config = dict(
    n_layer=11,
    d_model=64,
    n_head=2,
    n_kv_head=2,
    head_dim=32,
    d_mlp=256,
    vocab_size=890,
    activation='gelu',
    norm='layernorm',
    norm_place='pre',
    norm_eps=1e-06,
    positions='learned',
    qk_norm=False,
    attn_scale=0.177,
    bias='none',
    tie_embeddings=True,
    parallel_block=False,
    extras=['capped logits'],
    init='normal',
    init_std_qkv=0.0255,
    init_std_o=0.0255,
    init_std_up=0.0255,
    init_std_down=0.0255,
    optimizer='soap_variant',
    lr=0.0082,
    lr_mult_o=1.46,
    beta1=0.95,
    beta2=0.99,
    lr_head=0.0183,
    grad_clip=0.5,
    warmup_steps=200,
    schedule='wsd',
    decay_fraction=1.0,
    decay_shape='linear',
    final_lr_fraction=0.0,
    batch_tokens=32768,
    seq_len=384,
    doc_mask=True,
    train_tokens=118100000,
    steps=3605,
    dataset='wikipedia_en',
)
Each number is 128 + 24 x the weight over the matrix's rms, rounded and kept within 0 to 255. Layers, rows and columns count from 0.

# layer 4 MLP down (transposed), 256x64, rms 0.199, rows 232-255, columns 0-63
[[159 130 147 121 127 134 132 142 138 109 126  98 141 110 166 125 130 146  97 113 104 121 135 124 136 154 137 118 138 134 135 149 146 183 136 174 133 132 137 122 157 133 148 110 147 110 158  99 126 153 136 118 137 113 151 148 128 149 128 173 115 108 127 130]
 [177 111 176 118 140 151 111 122 147 130 140 143 162 131 143 156 163 141 129 147 106 120 101  91 140 138 139 132 120 115 122 117 131 129  98 127 115 157 130 143 150 102 144 122 130 170 114 111 101 167 153 101 109 155 125 111 133 116 122 124 151 131 102 171]
 [141 128  94 128 113 162  67 103 127 138 108 123 187 131 113 126 133 131 127 136 119 152  85 148 142 149 167 110 156  92 106 156 180 157 112 157 109 149  92  76  78 151  79 138 127 156 102 138 137 141 142 124 132 113 152 154 121 115 116 102 103 148 119 146]
 [126 132 154 141 127 170 106 100 162 134 103 152 145 111 109  96 127  95 121 115 164 123 130 127 132 163  99 144 114 168 168 161  89 137 147 168 101 145 126 120 125 142  98 140  90 164 160 132 124 125 139 129 122 195 145 123 136 121 131 175 133 105 131  95]
 [160 115 143 145 128 156 116  72 100  95 172 150 149 170 105 136 158 102  98 151 144 112 155  96 104 106 167 122 182 165  55 118 156  92 140  86 159 163 157 154  84 117 142 104 130 142 116  61 128 109 157 145 160  88 194  89 141 143 135  88 146 117 131 107]
 [160 117 128  87 122 167 131 155  97 101 131 146 113 130 120 173 111 127 109 126 124 122 132 120 128 161 117 111 137 110 108 168 150 183 105 105 113 165 159 119 150 134 170 121 109 149 130 130 151 114 135  85 105 146 124 143 148 141  93 142 145 100 129 107]
 [123 157 116 107 142 110 110 122 194 147 144 119 102 164  93 151  84 115 129 134 108 143 111 144 155 138 151  90 143 162 105 154 143 144 125 137 158 117 126 108 136 163 130 115  96 155  98 101 151 149 110 138 136 147  77  81 126 144 153 174 159 113 136 132]
 [115 142 134 121  92 142 172 140 133 122 116  93 120 160 141 115 108 131 151 158 125 143 150 124  69 161 102 162 116 112 138  88 135 137 124 153 161 185 105 130 100 112 185 153 128 163 106 124 131  98 125 116 133 170 153  69 120 142 118 165 159  83 138 147]
 [103 124 145 145 155 117  91 108 121 108 114 134 120 138 133 159 108 123 108  95 141 132 149 127 124 147 101 134 159  87 112 152 142 159 167 129 111 132  98 135  90 122  97 101 106 135 145 129 135 100 129 126 117 124 147 164 100 157 145 119 127 113 130 156]
 [ 89 128 107 121 113 168 130 150 100 156  90 114 108 158 147 166 121  81 138  91 127 128 166 145 107 115 126 130 100 141 134  95  92 110 118 162 169 118 179 144 138 121 155 145 119 139 131 150 168 130 116  81 134 121 120  97 132 118 138 157  92  94 121 122]
 [131 120 135 147 175 148 110 107 119  79 116 118 115 153 128 141 158 137 132 117 129 122 140 117 124 127 113 132 159 153  99 140 140 124 128 141 101 135 157  85 154 143 147 136 128 139 125  98 127  90 166  98 115 103 136 122 112 150 106  99 110 151 141 148]
 [102 150 148 131 143 148 136 137 109 134 117 159  85  82 104 144 145 106 129 143 161 123 119 189 135 106 146 131 138 101 113 112 124 103 144 171 123 110 106 129  80 132 129 162 161 145 111 129 176 129 139 126 140 119 119 120 121 145 130 105  82 111 112 104]
 [125 156 121 136 133 137 105 151 131  73 103  93 146 158 126 128 125 114 108 149 135 132 104 112 123 104 124 113 142 123 113 124 127 136 149 156 155 115 119 104 140 162 144 126 105  86 165  86 113 179  95 125 160 113 117 126  97 128 120 113 121 134  97 126]
 [144 111 108 138 151 154 146 117 123 130 144 100 139 145 129 129 164 115  88 126 114 181 139 108 108 129 114 121 151 131  95 110 131  89 129 132 112 145 137 137 113 125 151 123 121 109 145 129 141 125 132 116 113  81 142 102 123 100 106 138 143 128 143 113]
 [146 110  96 143 150  94 126 124 154 118 173 128 102 148 164 177 157 148 172 134 169 103 152 136 151 104 145 110 110  95  87 156 128  97 123 155 137 101 117 145 120 101 189  88 150 141  84 100 114 121 152 121 110 100 128 130 151 124  93 141 133 119  83 154]
 [158  70 159 154  72 110 109 145 124 153  99 136 135 101 130 147 157 105  98 141 114 148 137 112  97 152  98 145 138 145 133 114  96 121 137  77 137 112 141 174 150 105 132 158 145  70 138 125 112 111 115 155 135 125 123 135 107 134 193 139  71 123 141 132]
 [146 166  90 137 132 145 109  86  86 115 117 160 161 122  92 127 109 100 102  96 158 102 116 131 128 171 119 121 138 147 118 122 114 163 160 142 160 110 127 161 101  80 116 185 104 148 136 177 142 126 127 120 173 181 109 129 130  79 126 145 169  96 107 105]
 [103 137 116 130 111  92 101 145 143 125 164 126 116 143  93  98 120 179 115 143 137 152 139 116 111 126  90 180 208 135 112 101 134 112 180  83 152 137 156 168 146 126 154  94 109 133 142 129 131 103 138 130 133 107 146 134 148 118 136  96 100 124 138 119]
 [174 124 103 143 120  97 132 138 178 119 143 134  81 125 168 120 138 153 119 134 103  98 140 135 118 148 124 122 115 109 164  68 171 164  56 149  46 148 115 141 100 113 123 120 112 133 160 117 110 157 193 146 115 149 129 173 122 149 129 120 189 116 102 141]
 [156 174 142 153 112 103 149 167  78 134 140 107 138 126 100 104 112 110 161 126 158 149 173  97 192 135 140 128 162  89  92 137 127  87 119 102 115 143  91 124 108 159 161 125 138 114 144 152 111 114 118 119 104 124 123 107 156 126 122  58 105 153 127 188]
 [128 152 151 150 129 108 127 143 130 128 113 166 181 105 135 110 102 112 154 120 129 158 125 115  94 161 114 121 130 114 140 156 157 124 137 141 147 170 104 108 128 106 117 132 146 143 106 106 129 149 145 137 144 124 118 153 102 128 120 144  98 108 134 108]
 [116 186 136 106 106 103 112 161 160 119 112 102 117 120 101 126 166 133 132 100 115 105 101  81 130 134 148  80 104 145  97  84 173 102 136 132 132  88 153 145 110 126  77 120  91  90 105 121 133 121 139 100 104 103 165 137  72 116 122 153 180 108 165 118]
 [107 100 126 121 111 152 134 131 144 105 125 153 127 127 123 172 190 125 171  86 110 102 154 164 140 150 146 124 119 105 179 109 114 164 132 119 181 115 137 103 148 127 112 151 171 143  95 147 106 139 120 117 128 119 119 134  97 167 118 108 115 141 141 166]
 [130  94 108 162 115 117 139 119 119 124 118 140 143 142 110 107 145 102 144 115  87 128 160 115 108 149 131 142 137 152 107 122 118 108 134 164  93 130 123 166 130 121 128 125 107 129 110 121 143 158 150 146  96 130 123  74 120 143 143 132 137 143 123 133]]
# layer 4 MLP up, 256x64, rms 0.211, rows 233-255, columns 0-63
[[105 172 104 164 118 130 154 125  74 142 123 124 131 134 114 147 135 123 104  94 146 130 114 143 121 100 119  89 187 162 158 148 128 116 150 135 131 138 132 116 123 154 137 146 130 123 122 168 154 158  99 137 145 106 132 100 123 131 108 136 128 132 120  97]
 [142 105 111 135  80 128  88 106 165 142 133 144 125 126 176 105 194 137 169 125 140 105 150 107 149  99 134 101 107 166 169 167 115 152 120 156 131 120  74 147  78 154  59 109 123  75 101 133 101 107 133  94 110 113 117 166 109 102 146 126 134 152 145 122]
 [147 107 113 133 137 148 118 120 120 151 148 131 114 101 122 117 151  67 102 131 138 151 150  81  81 158 105 115 140 128 123 130 147 129 149 137 109 139 144 172  44 142 132 122 124 105 151 137 157  94 144 115 174 154 157 136 145 132 123 172 122 133 121 115]
 [ 84 183 124 136 109 134 156 157  83 102 157  80 152 120 170 170 154 136 164  88 109 113  77 176 192 184 108 122  54 144 141 109 118 136 120 139 103 100  87 127 139 128 150 139 136 104 111 158 141 125 158 179 119 159 124  97 125 141 134 136 126 121 126 145]
 [138 114 144 158  94 107 149 127 143 119 124 100 151 150 180 138 146 147 129 114 150 126 104 150 130 127 120 124 141 144 141 104 107 145 152 148 117 121 124 128 112 104  61 136 142 137 100 122 105 124 121 128 149 117 104 145 103 147 139 116 152 118 169 174]
 [161 114  94 110 131 162 169 172 111 128 150 122 152  43 153 105 143 133 154 128 172  97 134 132  67 126  88 128  85 125 190 115  91 136 132 157 143 107 159 114 121 128 147 160 159 148 146 106 111 149 139 145 122 151 136 153 102 136  98 100 135 132 157  80]
 [129 121  81 143 185 120 128 130 118 152 114 124 151 132 117  82 157 141 150 151 115  93 138 128 118 118 155  98 124 194 121 137  94 136 140 120 120 141 109 128 155 125  93 131 108 136 173 143 110 187 143 126 140 142 176 102  93 114 148 110 136 127 113 131]
 [103 143 131 121  97 111 115 178 153 131 114 103  95 150 163 144 176  96 118 101 130 116 124 118 143 129 133 133 141 136 141 121 117 116 158 138 112 118 139  69 144 199 150 138 115  99 128 158 150 120 104  84 140  93 125 147 132 149 136 104 136 124 139  86]
 [166 130 129 123 136 125 152 150 132  98 170 100 155 140  98 137 116 160 131 126 122 135 103 151  89 153 161  65 135 189 139 124 140 135 124 128 100 148 140 109 107 128 123 110 146 139 179 129 103 143 112 123 198 178 101 132 129 118  81 123 155 115 161 117]
 [149 109 107 120 125 112 110 127 116 171 141 125 130 103  96 138 137 148 112 160 144 137 118 161 108 152 149 136 116 126 133 159  84 112 145  84 131 148 114 135 143 112 102 135 139 132 109 117 122 125 148 125 161 171 120 108 125 122 126 139 127 137 151 125]
 [132  96 155 126 114 103 115 160 109  99 146  96 166 116 146 155 107 155 161 139 161 120  97 126  95 149 129 132 136 146 141 141 100 146 133 162 150 123 107 143 168 134  96 155 128 129 128 102 139  76 139 137 132 108 120 131  95 114 177  95 122  99 160 114]
 [104 150 118 100 119 103 196 105  56 123 115 126 125  89 111 120 123 133 155 178 162 103 146 118 140 119 136  96  76 134 168 158 109 194 108 113 134 131 138  97 128 126 124 142 147 144 117 168 145 144 147 162  60 119 147 135 118 136 154 114 131  88 134 103]
 [132 135 125  92 109 100 145 126 133 107 132 150  94 121 149 110 137 113 129 103 131 131 128 132 131 146 124 110 129 147 131 135 156 178 126 122 170 126 152  96 107 142 121 130 143 130 112 101 144 113  95 158 113 140 105 121 147 134 146 140 142 123 103 107]
 [127 126 139 139 144 146 120 123 112 182 106 131 138 154  69 126 159 158 151 129 130 119 152 116 145 152 137 143 120 130 135  94 114 126 126 161 133 130 121  87 116 107 133  89 140 108 113 164 120 100 143 146 153 163 120 115 112 130 188 135 131 132 134 109]
 [109 107 126  96  87 141 137 141  84 113 139 169 128 120 155 152 102 120 143 126 158 184 101 141 204 171 111 139 142  67 112 139 125 201  81 126 126  95 105 142 121 112 129 114 152 104 125 141 145 110 122 167  99 183 107 140 159 125 153 152 149 134 119 147]
 [ 80 126 146 136 129 162 151 174 121 163 149 139  95 137 193 128 132 106 128 132 112 163  98 132 114 112 129 143 132 142 135 130 132 125 125 132 111  78 136 140  94 182 130 120 155 138 140  79 100 147  98 150  88 134 112 146  97 137 112 119 118 141 112 169]
 [174 104 133  91 127 109 144 140 156 122 151 106  96 169  94 152 150 115 129 109 148 102 129 135 102 131 127 103 143  96 147 143  78 150 172 141  95 140 130 173 146 132 117 136 112 136 127  79 129 154 131 131 154 156 128 117 160 156 109 123  98 141 124 118]
 [115 136  90 160 182 121 134 150 125 125 155 131 112 139  71 160 149 192 174 112 130 139 165 109 146  96 141 116 110 127 130 148 130 140 133 123 120 109 130 143 102 130  70 126  99  92 137 149  92 151 117 128 136 140 107  94 145 155 157  90  86 167 134 179]
 [ 96 147  81 115  92  75 117 144  90  87 159 148 141 164 147 140  98 138  82 120 104 151 133 113 113 133 115 121 136 103 163 106 123 149 151 161 129 123 148 172 140 152 162 175 139 126 113  83 114 103 119 153 135 155 143 122 136 123 106 149 122 140 126 141]
 [108 121 133 131 171 116 115 103 126 143 157 147 116 161 158 128 173 166  67 132 141 106 141 106 152 117 145 130 156 133 104 114 121 142 144 125 100 124 122 117 117 105 112 103 158 141 136 117 113 139 101 132 100 119 112  96  99 131  97 137 136 128 159 112]
 [148 185 138 133 106 152 134 113 100  88 153 120  97 106 163 145 151 150 143 118 111 158  82 146 150 117 106 122 110 128 161 118 127 114 103  84  97  52 129 118 136 184 100 137 104 145 126 160 119 122 193 129 195 122  91  80 154 151 175 150 137 143  73 131]
 [ 92 179  59 135 132 123  93 108 160  92 193 112 134 123 103 170 130 160 146 122 169 124 149 151 129 105 114 155 143 101 128 115 155 140 107 187 131 106 104 125 109 132 122 116 121 103 115 123 151 123 144 150  79 116 145 140 128 120 137 135 132 140 148 121]
 [122 110 103 133 129  90 120 104 145 150 127 139 126  70 100 148 154 136 151 124 116 113 103 120 113 138 112 128 104  93 155 129 134 140 154 115 116 162 116 123 154 134 150 103 149 158 157 125 134 135 123 126 139 128 189 124 110 105 108 141 114 105 132  83]]